python train.py --num_hidden_layers=8 --hidden_size=224 --num_attention_heads=4 --num_key_value_heads=4 --head_dim=64 --intermediate_size=576 --vocab_size=7921 --hidden_act="swiglu" --norm="rmsnorm" --norm_place="pre" --norm_eps=1e-05 --positions="rope" --rope_theta=10000.0 --rope_fraction=0.5 --qk_norm=false --attn_scale=0.125 --bias="none" --tie_word_embeddings=false --parallel_block=false --init="trunc" --init_std_qkv=0.0559 --init_std_o=0.0559 --init_std_up=0.0559 --init_std_down=0.0 --optimizer="soap_variant" --learning_rate=0.00543 --lr_mult_up=0.6 --beta1=0.95 --beta2=0.95 --lr_head=0.00823 --warmup_steps=200 --schedule="wsd" --decay_fraction=0.933 --decay_shape="linear" --final_lr_fraction=0.0 --batch_tokens=65536 --max_seq_len=1024 --doc_mask=true --train_tokens=179500000 --max_steps=2739 --dataset="wikipedia_en"
Each number is 128 + 32 x the weight over its row's rms, rounded and kept within 0 to 255. Layers, rows and columns count from 0. Numbers have three digits each. The size before them is the row's rms in percent of the matrix's.

# layer 3 attention value, 256x224, rms 0.121, rows 244-255, columns 0-223
090:116150176174126147163087141087109141072199080072120158137094120115101093199086094136056086115099137155068175142138149115062128198110181080143170171152111152133118135107119095136120083190101166160176117140163155091128107094089056122103123125139102096110095153175128150160177118134171090113179136137155107106131164123082109113069088135135148127169148074164114165130111171138201105158137126128151120120188168149156085173150164096166048136152172139168093118103077144141149140119139142157187124170101053113139133145157078078126174157124099111123119126128145163120126184160109108156106084165115178116115092120140106155167135128145185118155113177105139124104186126148112126155121
099:167139116097121118087155105182130177095104077098153166136133141154102099139118106135172159133142161146109110108161118117130157140141153099121153154111144146110143080143139182076126168130098121169136214180129125104174125140151116079139088156128089112106103141073129143161140101123146124093115199185156153102162092114152159086155178088218083093159155167113146072140137110114134172116118138182142133124160139076168134125166082074100178140120161080115120110142085135111178157116133145059184069089160107162081127133156131116145182115113125112176150103177128104103134139103080198122181161129100144186162113103111111066108092157095125070132050113156128140045042115129151095121156
092:145105114115137132078142145143107111073181126162088134129073082052110122165040105113120114170091166129129168102108080136070107151092102111114115170144203153131130146064120064155161156168099154176211125171093163086127122135128162107135106146117096154136115149171124170153153130118114096173146175170121107100176096196157105120133114108144101178107130125102141135155075199155166137127104129102203106108102109078159159124106154134116159123106166150129085117110133187124165151102145171087121157190148143103086148123124050146107107148132150136163121123171146075145098097116154126118058168182092174178089150182081125144145091143108145133123138118092164128123165166140176192138088
084:112073117089079132130119095113124165134102104091185109111078165089172150084137144077111156155115162138152168128115115057078156161082141136121130144168174066129112122079133131128159153122103088167139138172197117100163158118105156160123098138125145113076145115167159104160103164067107165098118132118129134100088121199139090114123188115132163132135134094054167159157191166116121141174104121122124154088146088116074150143145149144085154082172138136138155137123128151195080108137131099172137133147205085075184123100085062153136141082124195132147169097091170080143130092168133141200134054060136113121125132148112136118092094161135148059155113135137120132213157132099149152120113
093:107121124139156198076101112162148113128104114180202105119122143113182149147148145075133112109124134100146136139109093117152083176094196108095168114138181119147123147133067116071076120128090089125168053113149148141099161154142160093104113104147145109143087141089125140139170065128112126097171081163118127091114088128088172135055173135175145125119108199121130137114076122160117134132162090117151123123130145104150116100155156110091165151191167144080102205132104164077150135046164235168141114121129089125105166120111138117101157150126141169124136122187108139125142188144099130104163116168170139171129135140132132174061108114139084085113101144172196095056125119196111158131118
096:179145125102128103149154132087168130087187142110164163125143122107190144061121120127145116113083136192118133144138145106133144142152169105143097104139113132129124154108180159165164112156135141116139171197142115101139152065112115126130147129114122119104144131083136113125081121111125064087111202101102137089106090194101070179126135148173137165100160103122115153199178103085109111158143178187158133120117106167125097063176136137123153153169043076105139118124141120089161063193179120102092187139171106067032161149110138116149096087096048132112134082095126137203145123116087143114121071135095094129106086143165128083139148147151090139121073121116105139096092085107106103156103
091:128158138147168179099132165145157073077146099191096050163100124165148126108134123114131168186184076136162114112138183149082139136084083158125109120111100126116163103144087078150114136143101125095091178178135081137152153110184093108139199054122112232121089107113137150177150122108117116102110113102091120163116146169128126092062188129052159100137143140150201156104134132102103123147136144125100148116076113123149110160115107102113115113115112140136101091135104071121131159142133161070071105136114091108107128140146081162136113165141126139175078150108137145135210122123145143149117123186174116129115128075188124163139071103150149095174108107090143167132132102173078132222174
093:189104134095122155158108111135110141093120104143146106172128046175117203015115138139179095126143165127140138111143099141149100149105147154053076142141101128143100155105126116160070198111128163097083135155155084146121094071128117142118116158145200078179194125090162099140066120122104094175141108052128134126097147136079118124103164143095088112091152158153168108109080134109085100145108127176101113123125156108182081131098132114167153063142112077135099146091136170109132100130158075110141154141140059098135130098149131126146115132136072101060148134100114088142176100151120092160157100128154121145132171138130097044114124137055134163123190123116114150116061173144128138099151
089:183082134083147136127095135106109136171150112115167148129131176136112205079173180159158116125130140069144064173171075093133114127131118047144126146094090122109108091163168106107119126171108203039172118123170074159145057136121078146155126101117130070163108130140107142104107139080112154127180100094094099131139172168103113110148144144119144132176121147101124119150030098087113135087118148191103134111070125134123119140177092132122153193136149074159126140127121126105095132087122142135108118125134129147173160145141145173168175110111119160148092107169158106098132113128126154094097096092133090119182163082150168080062154102154037125137154147177131136065094121103074138173117
088:131126110090057107124105099088170146161159128107114091116133103153124115150160105075094105094149164120128205101103090095173120128076080089156126115119097127091129113126163087098145126126131123133097165089093079092034149093139160140047130165119204128142088133073126113130114137104136135134109095123074129135116158096140105168109118125078134140179109113144152191162172141161153110176156112127133105117130110130207142079135093146157109140043080108179082052130159137139129109164154073125075118113113114136158126122086099166172163065146158121050110154075121111173075105082106116098160105121150160169172210109151145135192137100132131163155120078118124154149144062140117116138139
080:145126136197120111141192152155123100142162139139151082145154096196126003092036170053152137105128091125125118120145158203139156093151104155112168122112115131175129134120122104149140068139092123113163167084147169144124121148123154121143172086121079087128079132140205142143122087126161127157169106128185096153092103145184111146157124110164141153098158077109121113164168164147215131107163132171048081114137141114174133115171142162166151123152122086160136128122162158094145160079139079113133142102163106116098131086052188088105145136134140102098108122197148085153185127175125159099139132110136091113110140118138114113133093110058158103095129095155116117148130184134159112125131
087:079163113136059129179157172134110105068098135102119136148116134088051131120171105139146121109153101097170161079152092101090136124186125102190078082110136146115138155163104103147116100106133112088088079094172180164113126149123116149133115158098130180163143102077102164137183121098121106158161175120089135117095082114146167120147073172153096156180128135181104114144139184186120148115123120122124113092135171090144234104132098136180120075097142139146114146225101092136152144105101048148081066143143091162132084133161163150114112063171170142179137152142137067131142094146097133159099145108101160121126060144152150139091134179106128194091109143112149153127119154157148122129167
# layer 3 attention output (transposed), 256x224, rms 0.117, rows 244-255, columns 0-223
103:071144155164159123174139135191129144118090090056089118100135138146167175122160120147116117129137092158091107148058189074138193105103110097154162125095170144094047171146091146148145097093150173082127121133131137091129176146173093156125151147162134122110086153089150139083119110157112221096142115075084116101177151100143062149155105128149121138104138097135090143125103133142128161173109078128119100158117136138083149152135151179134132185122134148140128118138094117142132096136205104101189058111096138168134110085099115124127121129098158174148195127185124144148109153108097165177065098169202121067169184101142198130120083107073163145107096118172126129137168170154159122134127
110:138146083113135136093142149139129120209109077115094133073150149153126124108098114082086164116101105101108106106154104201168112087109076151096087123096108180091099155094124113105153117121119144126083163119116136127084155168142133086118120111154139167099090197120162174152091101164174089195142166169133115152157148160159118195119106092142076113114080128151125114125161184175078134132137118160146111112098137106154151103162126102129133066053102133198088140110159094114138194141089108122131116129144162111071128111094109093187152123149119130097041062141143123178093144180169127116143094158161131134038157132121134045165146154113104104185151160104097066076166155164111133100131
097:070130115146196166123161176137094062082147168137127098048165142112105132160156149163143094127080061166133121119139124113132083103126160124096183135124118122124165116206120173120129074093124131115136131129134150217095115109146114158117143142101101143120133079118158099081091096117117183111157149052140064152168119131160138138105127125154104123128150157123127095134138144111134148130130050167121167202147171143177166162170177182172114067149097148153173133168161120087200140143115062071099140143136144147131098113123130077087194183109139144143074128158202141098132102147084133126078097113144150142129169120192094073141148105152087135093105103094135149105108160137114089110084
101:173099179148087067099098151133128047138170105123074159131126102099072128126232108125096081153116117117093102121147114097169123089147105127133148088136133128111146167142173133152147172131116149124109116102115159108169139146138124152151176076131141135063130150143133056114058141195148079088102107180120138146146121170099044096150137145117138083127128125124175135148168086097131117153129108152121110152124078131149128179111149134169104101163170124166126157089049079137108122151096116141071137146179136121152140129161105138122180192069170149108100188099129133119131193082084135163075127127102228142140144095127158070119182131151194136120148153112155147117114146109147053098104
104:113112080130143136129144157102098130127100181073120162070045081099134161118169114182093123099120104091128128117145122126164140106132113095117114139126094112073126075156170096124183090120151103115105119085124128102164109180074135132109143181194200137153130172130133193154064146116157160126094081088089090155153153124134115121165071121068080108110144055103101044112167099141108121139109131145110089123079151084144103210148169115175083124127136118135125142137145068129179117089132136148152101123148134130116063083178193173159124147097138119149113098141135150119125142160153127123119155118102167138158128075061149095140081142142124100067134142084107159177094201137127083049118
106:111091147084027131088140135181072145156125082172115154138146106136131045103078107142160143159132128179086180162121129114129142166162175140177119136119138149155177116117134143142088130156186135135151158142141138168150127202132105120079103085149150115140142125161103084054103154122133112115078157157101142119088169132090113144120145067136111137161145130180193195134100135141135139156148140131131170123100144152135135150074111147126120163142105092213113143194187071152126171156100159167120070078095118123123145115122087140163135142068168095117137190144143141126167143092082098146120143098138124142120098154173127040175109107181180172108125186083067081143173121158123115116118
101:104095154153135131140148128108172176142139175189152100156121138157143125136151117123160154111114175107124174112125116133092092132074080089129078143148164143092130154170192072187163148097137047141145148116117134081121149073101113147115117115139137177173068152138168134080098144081174209151108073130127077132145120085118124089113135147151121096159140115144122123103107138130167139154166148080134101115104131235112120150116094133182110098134064144099120158064104120132106197141145065106086088081149118074170138153144124100126177133129123076142150112165105136142067057139084118061158134121131118177117158119146098171109132180153141145114111178144141103028177099142178154136092
106:106095162074162144097087110178114163150126066132140147162048144073139091109143113119122098152107165128131104163148175108080124090114156159145098131188157170158088125142119147157126168191112105133142158127141063133109157127057185080149092158161142096120159100204079165102083137178097125161158110155108130059141158140152104077136120115117222092112161134194100130098117103084096146120162130153108185140180088137125064166128155192139122110174128117164084097145135122054117106113133162161126116094181146108144126136106097093147123185125135172105117081168115121147086109142133089121075159154104140112123159161107107174147105136162146113189099171100104069189131144091129097143097
101:151075149105113101124149135113134105150113101126101180148098128126138205141105127113139144089114133193096149081106139108156094099173177147105070148091109141126137115074116129188136129124137124152120101140099063119143113143129143105179096144120130096136154049121142194126169142131118086193104121178153149130105125178145169138179135089068085064109141126200111140167182106022145110110099126149131107097139121096143174082143143124133116162129111062112124094124091085122149152131089160077178084044189164118139142150098167184188137137171135096143194108153118130124088119145088121112122193130114128164115068113109099185115131111131184101126162131113061093066135119156136101074125
096:131116090137106136138101119084116146140127172123152086157127123101170142166187118123135143123167129133121099166086191122122122099132151125161118110131095091165201135105128142200088074144133077098103050082102117108036108172140084097155144133151109100131120171171139074113164099115085139114156138105189175100086143087127157113071156176116119148109124142163147086114127116097149177140093088073092225106090128104131083177084095121105104140101153180145143160104134147134104144148074198178164121121142108102115086096108086140127146153142092146162191094099099169115123115122073127161098087217148047117119091168099147138174134164143077174124109133154139093119099097122172125107102
094:104104117008081118103119135092113148128179133145038130179152128128149118131122168133144153104162159116216083170155100103101098139139171106152102164146103145149077116147133156114091133143104151116137163182130151136159129160165136117166150202154101131104197124128126151123095133088089169069100155104094154169125138123122068122160093102126132069117114109178160130195132156199124101083120143119155116165083113054110152157142167143103115137090092184194123143142120117135096079175147056127131180100111137147123084148094162083105161118131102122166151115118131127101151129119115095074136035143104155169151078191136106122100126197161140153136132149091147153089125153139126115167168
093:136150123148061168197102123128105102104135129110196125120167161121139114081129139046115171169087180113145176104172157111133112120127112091086090077165148061101106137192149147088079141154178097166099133148132114148148167154171129103124065165053130173100101125103065193103151136078137148152105133120126149125180117145218173128103163141179170125135111081081160150153152118130116160107116135187121111171104124124135126155116080158037157148095163101085139162192115132136134137149120104060122130115166047167100144125120123127133099065114139093125153130160098074089148114133142145148134069106131148176149156144146125160138091157079108120109163162128141084160165151088122111091155
# layer 3 MLP gate, 576x224, rms 0.0802, rows 0-12, columns 0-223
091:111102221120094133122164173101134131101139169137184115151127116101096125147110119064120144182155079119173168176109147126087093166147063084133125138151136070152161166107181162173108175129119116167035151184122131084112099128100089168096147098044085096131090177090149141115151088121189122139139092090122160133090090072188143138122072078098096118150118109153154142162177185118144130122144092047144123119091146129145177134145130098144147152099124113141152103145089126168161103077107123087178149143116160120138181140125121084099146088186162097132152148183180159087150158127159104099140156127095109154080083117096184124095132200147118083123145140120096136098107114168133131127110
099:057129154138140174128139173168183131169096151157172161116148168171120146105194072147138126124085126132097114120155135134157122117147114144142109164163115084151171168169130137086111152135157139119142121140120130156150129135131115120095117145082100098127173198171064156174191077109160158149117100152135174122067087101150174101065134113174110126205077217137118150110131116075144144181147151093144145105148126133125118140055151074166141111076075148128114152164108132165164157158154081153138109136110133106096178093121088123113092133162129162138103118124099138148101145117198100147162069116094128165101154087140077082159089168103115150128143063092142074137110080100180211089082
126:107125197061165156085145105164140084114126135140120106165124127102164137147192104098121091145108182115111153135090036102101110175088191146088120124138081155185100160115157148126113135128144135199117020170136134149115129097113104132169121096115107126202136122128110129105204108146131074110137115134115180088126119109067083136095164116120121092150117159106151131151116127122215154103118154125157148120133055145135126149113132068122114165185136082102131148151130130143135147153082198147140112120107184088127158113141168080103138155167079128172099158131112151131086162056105108137182138112078113199131103113109071131135115136155184123151099078126132129079067063126147118082126
094:166069155198144159118166102115088116104143107093197117148140135136118107154133132138152126127124120139069148149136127089126112144093071183065166139158200108147101091136133136188126146132144168106140158137135113125089133134124131115165120088055171138120116163157133116126120100143098165207116103121148128125084136142147125103128075164092128101092157105159184083091112085078100132158188108100087118186127073132161139193131217111136092090142135094131136118097114109166102194051088148186096133189162117065109123077162139096173178116125089123173119166143127188116181178099146158127094141140150143079089097084167112155086121145087142154145171184124133146137151107185079103123115
095:101132154128158123121136091146148091114140116149192155141106144133107115128092150115139130142161173134133096065123120216149102174148139125113107138120126114135139107181119141134148162124122165114137147112189139140129125129124150050104129123154174106159097023078146143088056135130189184089195184189171119083163117151152182148125150182088173137100166120136144176113132126171156145165134170167093091148156138141193155179112101160102082109138138170153118092118099130175075175069129164065072143096122108122127133103143152161141074155143103176154114188093187173058108083066107116154115155060119077120141074122177100111100151118109144112143128125153138084106085131132101132114130
101:111114143152146073139115110124130069092122146126170129115116152178108149124054093117159116096185086166175147118170141154161090116171172076115064063151118145119127068115108157119090167113114128124129152124145082129184123140128104137134164114143151092174099136197171106077100142167176152088195062181067070110154110127138133056124159106103139120150132117145084143098110095172133126156170120105125101090183204187098140104165114172108118115106151080146146140142147134168171136150115141149120092154115102164102116146220199143137146161099086188157132151166157065123106077079092119107151130144109113093202136139130131125124090045172134141131107086108096145142147092112136144115133
092:074104163146124129121112116203116155147081168180126150144029116115093118133111140163128139169174127101098096146128140147157114111144131141130207141145118146075114151118112110152132109136111076083143136122065118130080180164156155119086132092126073124115099145093120156098079115098132103145159093130150186101121163123129148084128100168115115120199132123075168145100140178082173168050126178068093161113168192122161119187132130137144187142128131152133181053133133130085170090175094086139104174107175112106132092085124159137142138143156137142070159141100124143067190166108136128104090166158164072148133112194134094120128154177126171089099101127110177093089100123090179087114154
095:100138120114074173197163083098053088087104124069170094118154067125139108087101193163132163190126130109127163101124112126128076162130177125188169142143105129125134131091124103142174136126127175140102103110181067147162101149163148154129129154157203113115100141113075116142122154113094103170210102087119088105129127162104131077138102140171125136084158160128116122129152138138135117129151150137127112119183153158089083066085166147098119127138131134103136100132101149164160171125115135078088079134178156060119218067135098075201079153147159127161157089137120134066092095158103112144139183164112099093102141116126078178141158158139090134120147099117115108139064078150085118142095
093:144095141137161073124087127128148122107140117110153114150113091132153167083119203129181137117111158136106132116090107158166154168143150156087168147134162154128112194110112074089126073114134105116142116118198185146154069121131177196108110105140107095162129188137127147164112072142179167055140189173147139096091119150176134064116186125109075140160174155119104138095113147081106208158155159133141120126168142140109171156132117095097158161138120129129171192103117111200146082178168129146126148158134165079059123085054159093084082122099154189073127113134128153173099171163123142121148202111091094118114181134140134124130165128121097140126125103138124134119120053162154085110140
097:124148160124099137181146182148091154175083148146023148099140122109142112135135106103111133096171039115119092133082148144081066150116134132141134122129146156169138133094126117131059108122150145117165138086132094136109162123120080090116111104134142149077155160138161164149162138136164118125166090129086097103156178076158128202188124105127130106128141134112145145165072178049129143083098148139066148093123168099112092040146162114105140159158068116096062092077137152140096103123153099112148124128085187105129153178135117202152082107171138141154134088123128149104176120064047113159122107131148069140122129123187144123124136110048115087129115147098116122142040121126135134107141
100:135129085127171129091110117096136158144128112088117138084094091139134146179171146098152171110119125060105138174153143185083117105120203140186092113153111138090103112119119083101107105147135148075076123106123109171145154124141066071139139091116122124150135147152243180150132068121086127147151135096135187129085170136072137160160151202128114117089156101155120105159103069172111131117154111129095139153181098158149138136051158117142200145119117151180126146170109116171134144147222122188105142124139073096090078161083098048106128159114144128161179111148129103160127096100085105143106094194162161108131075141136140121094119135140138183127133108151159115080099111108149098120081
097:135075114083088128126150109119097149115096141123053135158121119112063063175085127133108148137114065046100161162130123155134164081169133079150184160183107143157165174083082143103137129114192128128127117154102144060132149126093137150089168137078136094180083165078127086159177110099107174100189131140131159178094075163123115125155103138099068191118115161128198083109154083196158106126108125129107176133130174119143112142113122159100132176156117159109141125145180096140082098140195148078140115155113142095139099199145135127122089183136092097120190146079119116130089113147120120129122083194117134127112154068131119067103109145125171107094132107151138175129152116145147135124195
097:162097132151129118086092131135145110130099147080159147143134179123094097091121126116111197137200081144108120151081147169077085154128110195136068160137179140097136124133152129129127090096074151184109156173092133111129113103113079154136091121131151176128127134152162108118184136112142134110146077067091185184109112150140122158161069202094108100083165117121145094075136108133156132178130132135180142125111116140155122116147146184155121128089124143140182106164114137170197136169091065116108131081160139136103146169130121133121136136113164149132125093127079177076080140180151166143119122159155159223036087133081134143106142191087075160165135091143062092102094106148143119112061
# layer 3 MLP up, 576x224, rms 0.0808, rows 0-12, columns 0-223
096:072080187164121166144112094171142053123125115114120155100088170132073137138129145200117118104146115117168121149063099107181110163136137085109113112109105076112113169139086121176159147107139083140076101128139088155098096096126115169124079130123109150171104157165130104176145141157138133143095046112156103114188154097148122070099100119118189152116128096164098119170068154108122108178160122101101078104109185135152130135128140099162146117123094147048117126101136089082154138174124131175136132139121087198107140115097087205120155140161078204098070117138194139131138167190098168138133150163137141100087144101148079150185099147134094148163174092100112154135130157155156191151170
100:213148108152119111137141171131107076086091132122173193120095098095119203121147117136083126149127115153120105155106119113086127122087146159104152191123102121089160127107104096072137158087118109130124091139117162140053044061136093114129156146111112110154145065158118094078127098126117073089129176131112094142109143087105132147157104140110109149125117191080101161159154122134138131143138088077129126095142107099133179113090091117154194129130109093121157085189170090112123126130093100127082082199112182148142119128126082167094186125154130134174110135099166103095125175105140129150093124087089193119094101092105136145192137133166095118089094100190092215141082150171155089164066
161:113082141072059142111110075159134135146134099152145116177095117096129107160159120094127108156064163112117144146160072106103112191252160157134096106101130121177147118095141161108123173142102092110152111126164130130128135155140151140118066098096115063159165121145109112108101170164158095083120070197119162083095165120130160142136159092088139100125133184092069125106081137157191137108101175098095133117064100108093147064118095111080157141205112117120152138119136078132102144146106142168159114104114111067107105160118127127106122143138145115155106183066102086090144136086096184112181135076098094123069128117116090112091149145143156154153115185078078127157070111119173163129115
094:123091093144081150145114120086096177141086147160068147152153129147135157049170146156098181212152109191109189110162105143134137178150099087106103079113101135094123068129090081135098116152136135142090175073143168093125166134127088144080174128153108145150104069124144117127149136100162117123114055123184130122103116153083126094063136105113126126132120129099150063106169093157119119130141092109124143180199124161086119162122106062111144098185153101145145143066080140137095096147092162073156092153142098118081104096112088093133149135144119102123188085167109149137145140170149159122134154133092089097105132124136202098122070127093114148118167101160212082179168116092122158083141
099:155149137109132076126097098168134135115127072141193145133157169114108109093128170134131054120152128057099165115106151100174126118104116157073131140078154122136115160195136090184170113087111109134091189087139223169086090137084121156125143150120113123096123156109160123105075151163176128079191116098134132064128151088161130124080173141111153136131179161127150167102161167130086180164161190174117132062167144174121155186157113126103105112169096137140120129170172111153151108117134122125111168104195107177144172095132133082135131121157152203151145139088123109117165164098089133113115130094150173109184064075145166145094097140129182081071117162134128117062126129107098104120102
098:101123086100119142108091106177120108129146113116132122147095164108106119154110185120095157136081100108149196143094139095132100129117080155084122147190104122133141089085129053153167104141124127096154132087172175119136141110131112147093176197100129157164175073189138152182153133132138104122150115134096169112132135162164177061148096145141121144099099104177105071136071133104143154197084132111148119167121132114099163163137165091108112062101119129142115113141146179165202154115102139156119114066178117119101103125140042135076145124139125115162166109045107221100113136178170142174135159142127073146143133174097153167118172148131170109213113103082045112146137149103116149118121
089:150106125098073107130143139158164120118173069085148088142183097117152117097085118105167099109099151093190113143200168065100188114158113107130085128128148100146132124165192122096128118153141188154122110109203115105209079170127108093174113187144140109098153129153114067132104153177144166106128133143152134202121128171124164156136161108131132152174116145165120105155100117096105127185124089156139098089116084102167067085088156108079146177130173124123166121156164121103124115126163121111125133210135164062064129157150133131135124165152110115158175122139171098151073081108111150159146143095124152097099141088102149185185108148134078158131150163059127082157130101112081180081145
095:108159133154049127140179187141119143160120160121128150108149134141131171124143124124092102153142114142122088074123149104135088104085186121158085152106205140137133119144129113160141129125130145097145128096081162222144082123113108090161216148163141123067113084142142120146177129174074113090186071114112165146113173153085147081148094164131156148152059153080159156128093084130069058087117133113177100104120143044174121124123090183088100140124073154113132144121108130095098103157113105165084156129121144111171158187106145194114052104135138143118161122107132138089126108106137118094154132104127083163123077115149095150080157144113111155150131068143150130134160034101125111167172
093:129177147171166154153077118177135141132170137135114175145168043082190177170137164077133179140145127088100124142154093143136155108107166097100155159093149107073154116064110114105152109196110120102108127122155156147054202071118089172122113110082120120159142079142176135199144079151176088115159173165150110123149120099178160134143109118121130186112151127149082194109151127113118138128117194099137099089144124114166142153116127148160118117080086081064129131098134139168074079133146155144098163115080105062113164076122143108164112105130113173015127112118086128106101129120122068132138135104160148118172156114061138126136164124119113116092137104147161119138108078109132101137181
089:178142133105145121123100116133137146131184189166200056111134089152138161127181145109138101223120156165128118133088106065145116163132165174135135156151092099100119167086162167122125153141169151105126125041128081105149118105101123138141122124154110143110136084146122122142075102111039165101151148138107123088136141167158162140075151150043173131101126124178134169115164165121098108069145125178080152067089122129101154124142137102114141085117156105123185157164152109100142173167149145137160109133134158092122155120191115138163057140121138085083138154122126124071112194156121091139175097076101138091155157182125100137117125104156138124120175167136094185130072166055145131187084
095:097134183133137113173136155094155164150119120155167101149110152131189155069116150157152159142131119097100135092112142085147164191083088084111129198132130181174146171075118139157161191141167127097102113101128144136070094171142144114141103135167057128108141136104058102151115097125202162138168152139114144129146096118148118132124108138153124067188091162140163134087139137109070154173105191106108137123127181098144150132181130165110069123161182172109117148108098169092145174095028069067141114134156086080147115094126129130079134115174093072118103141129153177122132116147159168152121169152127099142127142157176142119134196177157129168123043114176174117114138101171108140140142
104:153136126145116145159129101119117119076130029096118134113087125109103134159164163081173109086127115141092033125091101152169126093165167091169114079076179132120104149108121089095167104116113151073117129105103082149065140136135113155098139143141171131159082089123108104171210123131117136141118181076129143149165125187164113169205089139145188122049083112145107163128189132156138127140170100117117058185083148102174147112137092091106124061157101127121114145125127197148095150112086099081156158172112100120135136091128167115105126136101140131148070144151088156159139155175160194180149095118132125147120116109145062135144164146200158129110128152196138136162157101153147132112135
097:114087079124157122093151112102150095147099057179142111128145157100148101145109157138121086137118167184138118131080094148129148108086131182081038188084131166110060151129147128101218157118124122129117119117123109125096129162176162082189128108186119099138179096112184152166144132182132101147112118101180119116145153145097179125163126189101169132234083148103143114151174146136140140179145163128146136121116120138138139108062123130106114150151124139139130156134066131208132069118146083101122141138121095107138147106076168091150042119106103062147077134135058118139144132132141124144086092161126181117121079111134106087141136138106126143097188109144101149138073043154121129100158
# layer 3 MLP down (transposed), 576x224, rms 0.113, rows 0-12, columns 0-223
099:162114114156139156146110056171118167105129123164159187089133146097143067127135128154173184153158077147121127112123119110099110144121092131120158151137152089108173113115128130106163146174092139128197100047095145128135134123115123033115092138224151134072146129091097149113127128115106146112155170133143102110131136128109103139122097187189138127070176154074198126074131114156073148165132167196116099114168126173107107124114167146151136150177166143117129135123132140085157144076143116119086122055154143124099108131116154118129098129092068206159116145199118118114144135100170131176070092108089117055173118126133135090158108123108060196112117121167090148162115153102198115168103
097:139146193129155128092132056169180100143119153149139127154152111147111074155155100163146077095106132144128093143065104133104145147100139123134142127149153170115067158084112087117130141060134107173135070082152187117132125112130113141143167099182094108160129108131178083071198147113158109097064167157105077165162157093100122219096090134062139114100119112124141187098099132098071132113117097142142106171091097170141139119144124162156140122151154099111071085109128055111166118136176157125137162173134158069161151157185155126161129090120145135161126132110146086105122132107158123123130195047129141103126152070138118174223086114087186146090091145130154132134151181094121141129127
118:118089071075124141130136091066179147088115129145121102139138150084142111140138121107134214134171159153111183090147117114133133117144174165173150114128113154164177121115124118122159147162106076124127116143171069180156082152091130143105173102170132100070141119131139100164150150094109112171165142187068124171114146125122154115045187117128119149123128155138166148101125093116088144187148166159153149083115100176130138122131140125118180124166117134128117065104137133167153120144070140142104096120053172061193112170090149129049243198157148123131137145122139089039131114132121121138079114136105125151125079097155124132142072134222141173132160141112129152159119123141153131145099
100:107170098156132113151095135095114100172162120133152112160093093154060159090176148166142126091131177093112171145114101133137234132111181158147108169141152153139143156165143166162154085132101137133060068117158114121140181114154146111138175117091131133179130186127175123150066183163137078156148098082170122151094153081178132131098189122134146109141149105116128113140163146097138119159139108128070053148189100159111084109116132109145120117149132113113099090104124131077113112172117149103134132142160080128083063115130098166123111126128138129119160112066120100009079091095165139102117191125086145114201086071137136060157143100099113149085102129104091143151123173112089139088129
095:182127133116140155128148082113124140159131161143111106124164138168169142170164179152129131183138086143099119141133148171147166179183078171107098164150137155154135102083149123090148156121125183107137144100046093152074097127134091138116139129181127196138195117109017135164154097079137119173164099136126069098135102118124109077190112073082146110096109164120183172116098119083148123068100091128127104109110129125158107150111128073097121144119147129175136110135074178146141139167154094113140113136107137146111062168132101204106124133137185166095129106149080116097099130123061099168174182088153114136219103116142144090113108141153139070115092179106125180135107149134182158149119
102:150106129134129147102055148073089067074145098152143095108120075125162147152087130140092122112101102117102089147144126122157122125150116091149126137130173106142105087177078162194193112116079155125107154039161163131092141070148117169145121129170116128141238131185087166155141159197068165100191114096117108078104071152112133124151134169151109127070094083153102141145141138126134135149128177127154091130187158122084130094101112120114020130095126142123077121119170187154097135148116151170104155139166132116179122135110131113105147130133099095143092154174164107078149113152078149082156125124113100164161144133172099105112128130150155168181109130075114126203114129129166128097185
093:149188133131134078102182115144226078142147077179108085157152120109147126164067156109131146129062090073172118129114098152116094160119143095110118128152109056122126092120121103133075148119116150132164084101155100196181180145125098140119110133079117083154157104130147091122096113223157108134122081093124197120141107139120102136142193164162123092112120156198135103139112193145105155079156092137105144098138080130166075162138137199127088188177151101153138154155150101134115087061135122093151146182171137106147146159111125119147147113134117129149166108125124091127085114147095154156184198089117147109125110104146138215128138153143093129115113096041123160139107121127163177131119
098:096105131200095163093145181168185117094121124102166096163195134143105159167134175118153082128123105122110142108121107079100155062110132121182112130174109132136187111188141105120079120100117090150104178116103188096078143109157123099127111171128097165129133087097108143120091111099178124123152161166084065183128080134151146156102150020133122166115163090133159129109151141098103117140108088114111154103147111172135131215161085137128142150192175119105144143127157176098134131099104160076155132156107095169172112102122095135178162086151093115172208117125170104160087131173162120120163116158127182184116108186092125185092113128164131128178168127144133123162147129174088156146172
094:119122110139102179089116119132169088099121192118143121117144148121147117197106160122122171173166110157087117130146134112079119160105146121111129158092111145100157161050143092123166125138093117146115158127113080112081155069137069124165156134123139135126098081101094141085149152041113141161163189167127133135197125135160103181106145062102116123110126151155118124099144119169111124119107098129096122050092078191109120184142181122140141119057149121157116117139100107134053146142084070092158178159178085096132109083111141106092101107156093117121154173112145090101119150113116094124120091120162132113202104073053147124110142029080119191108108170070141154077103135120135164129175
096:110094153121151105073140170065137079126150144120157137109096133112125073132142123064101150160136143143119102089100065125069106151201085198168153114193117132141192123185137134153091117104148141149110106098097175132134168128113131131153151132140095135138138138104154085152092162167119133120130056151134092127119128111181135118146119141111135106103134129079159181094094141138105084075167134137124087085116167069140114121062180110163102127150089103201036150109154143164162123183108116076085135163128123117229124141115032123155138076138108159084121154118128114128167138101086120110117044174058092154171123119178133183133144181119144106136093162139136122121110115104125128111173
101:109109157166121083127097179120090167136100115159061106112137056095077148149157142132111191155146139123169139158082094150161166108090140110180174086122133152106087206130087096088131073147127145109074143110152099126144186083183061080114154092123071118126078140200141178144120070150123159103132112096152146182111205152151152185113132156146116065118116114133199129151058065120110132141095133080081099127146129165121148150137170086151179150130112209152067147135110102144139144148148144112153137180175170114118105096128114093153106157123104167163181116170137153138103137140110123147125121157094163125133063107126137135081129148132149182130177153131082098114080124109162118103098
099:150128055144115107158107130170137139153102106134143103104108099147214141109133139149143130097202138140114081064086087092137197181106105061108149166141121106083138070183157158163122116164105123113121073064132106109100112153159111143182121149128157153094162133151184100120134145097136140177140114136118060109113145062132103110104091138157173172141139142130127133093119154138141107159086101150082076143104089086129097091117186103100218096122164138170152149127087104100151182135144083156169088136082053141141119162140127158117111037131169142110104169187107087092095126130080149069167143073114096100105119114090146122086157178118107102154145083131093145134166156177101118125122
096:117132109133091110139097111151088107128064095142085147089094209144112137101136122112151167197162135111128129175048162132106080149140104101093038099134188127144129155140144119131125114158096127127109090126190115135148160116107123127103139114085152184171096147154139098114124120131179126099155191095092155148137143155136088120165064117106055173158133062129098152110079095161095116142076151101102103147106129102107139177149169126141182116105103119109148098147095126118163144117134119138143130114211150198080137182186166105132172097178155115148175173130144123050160051202125112125111128148122128167135086109121157195161096178101085125159146124179135093121174136129178129075129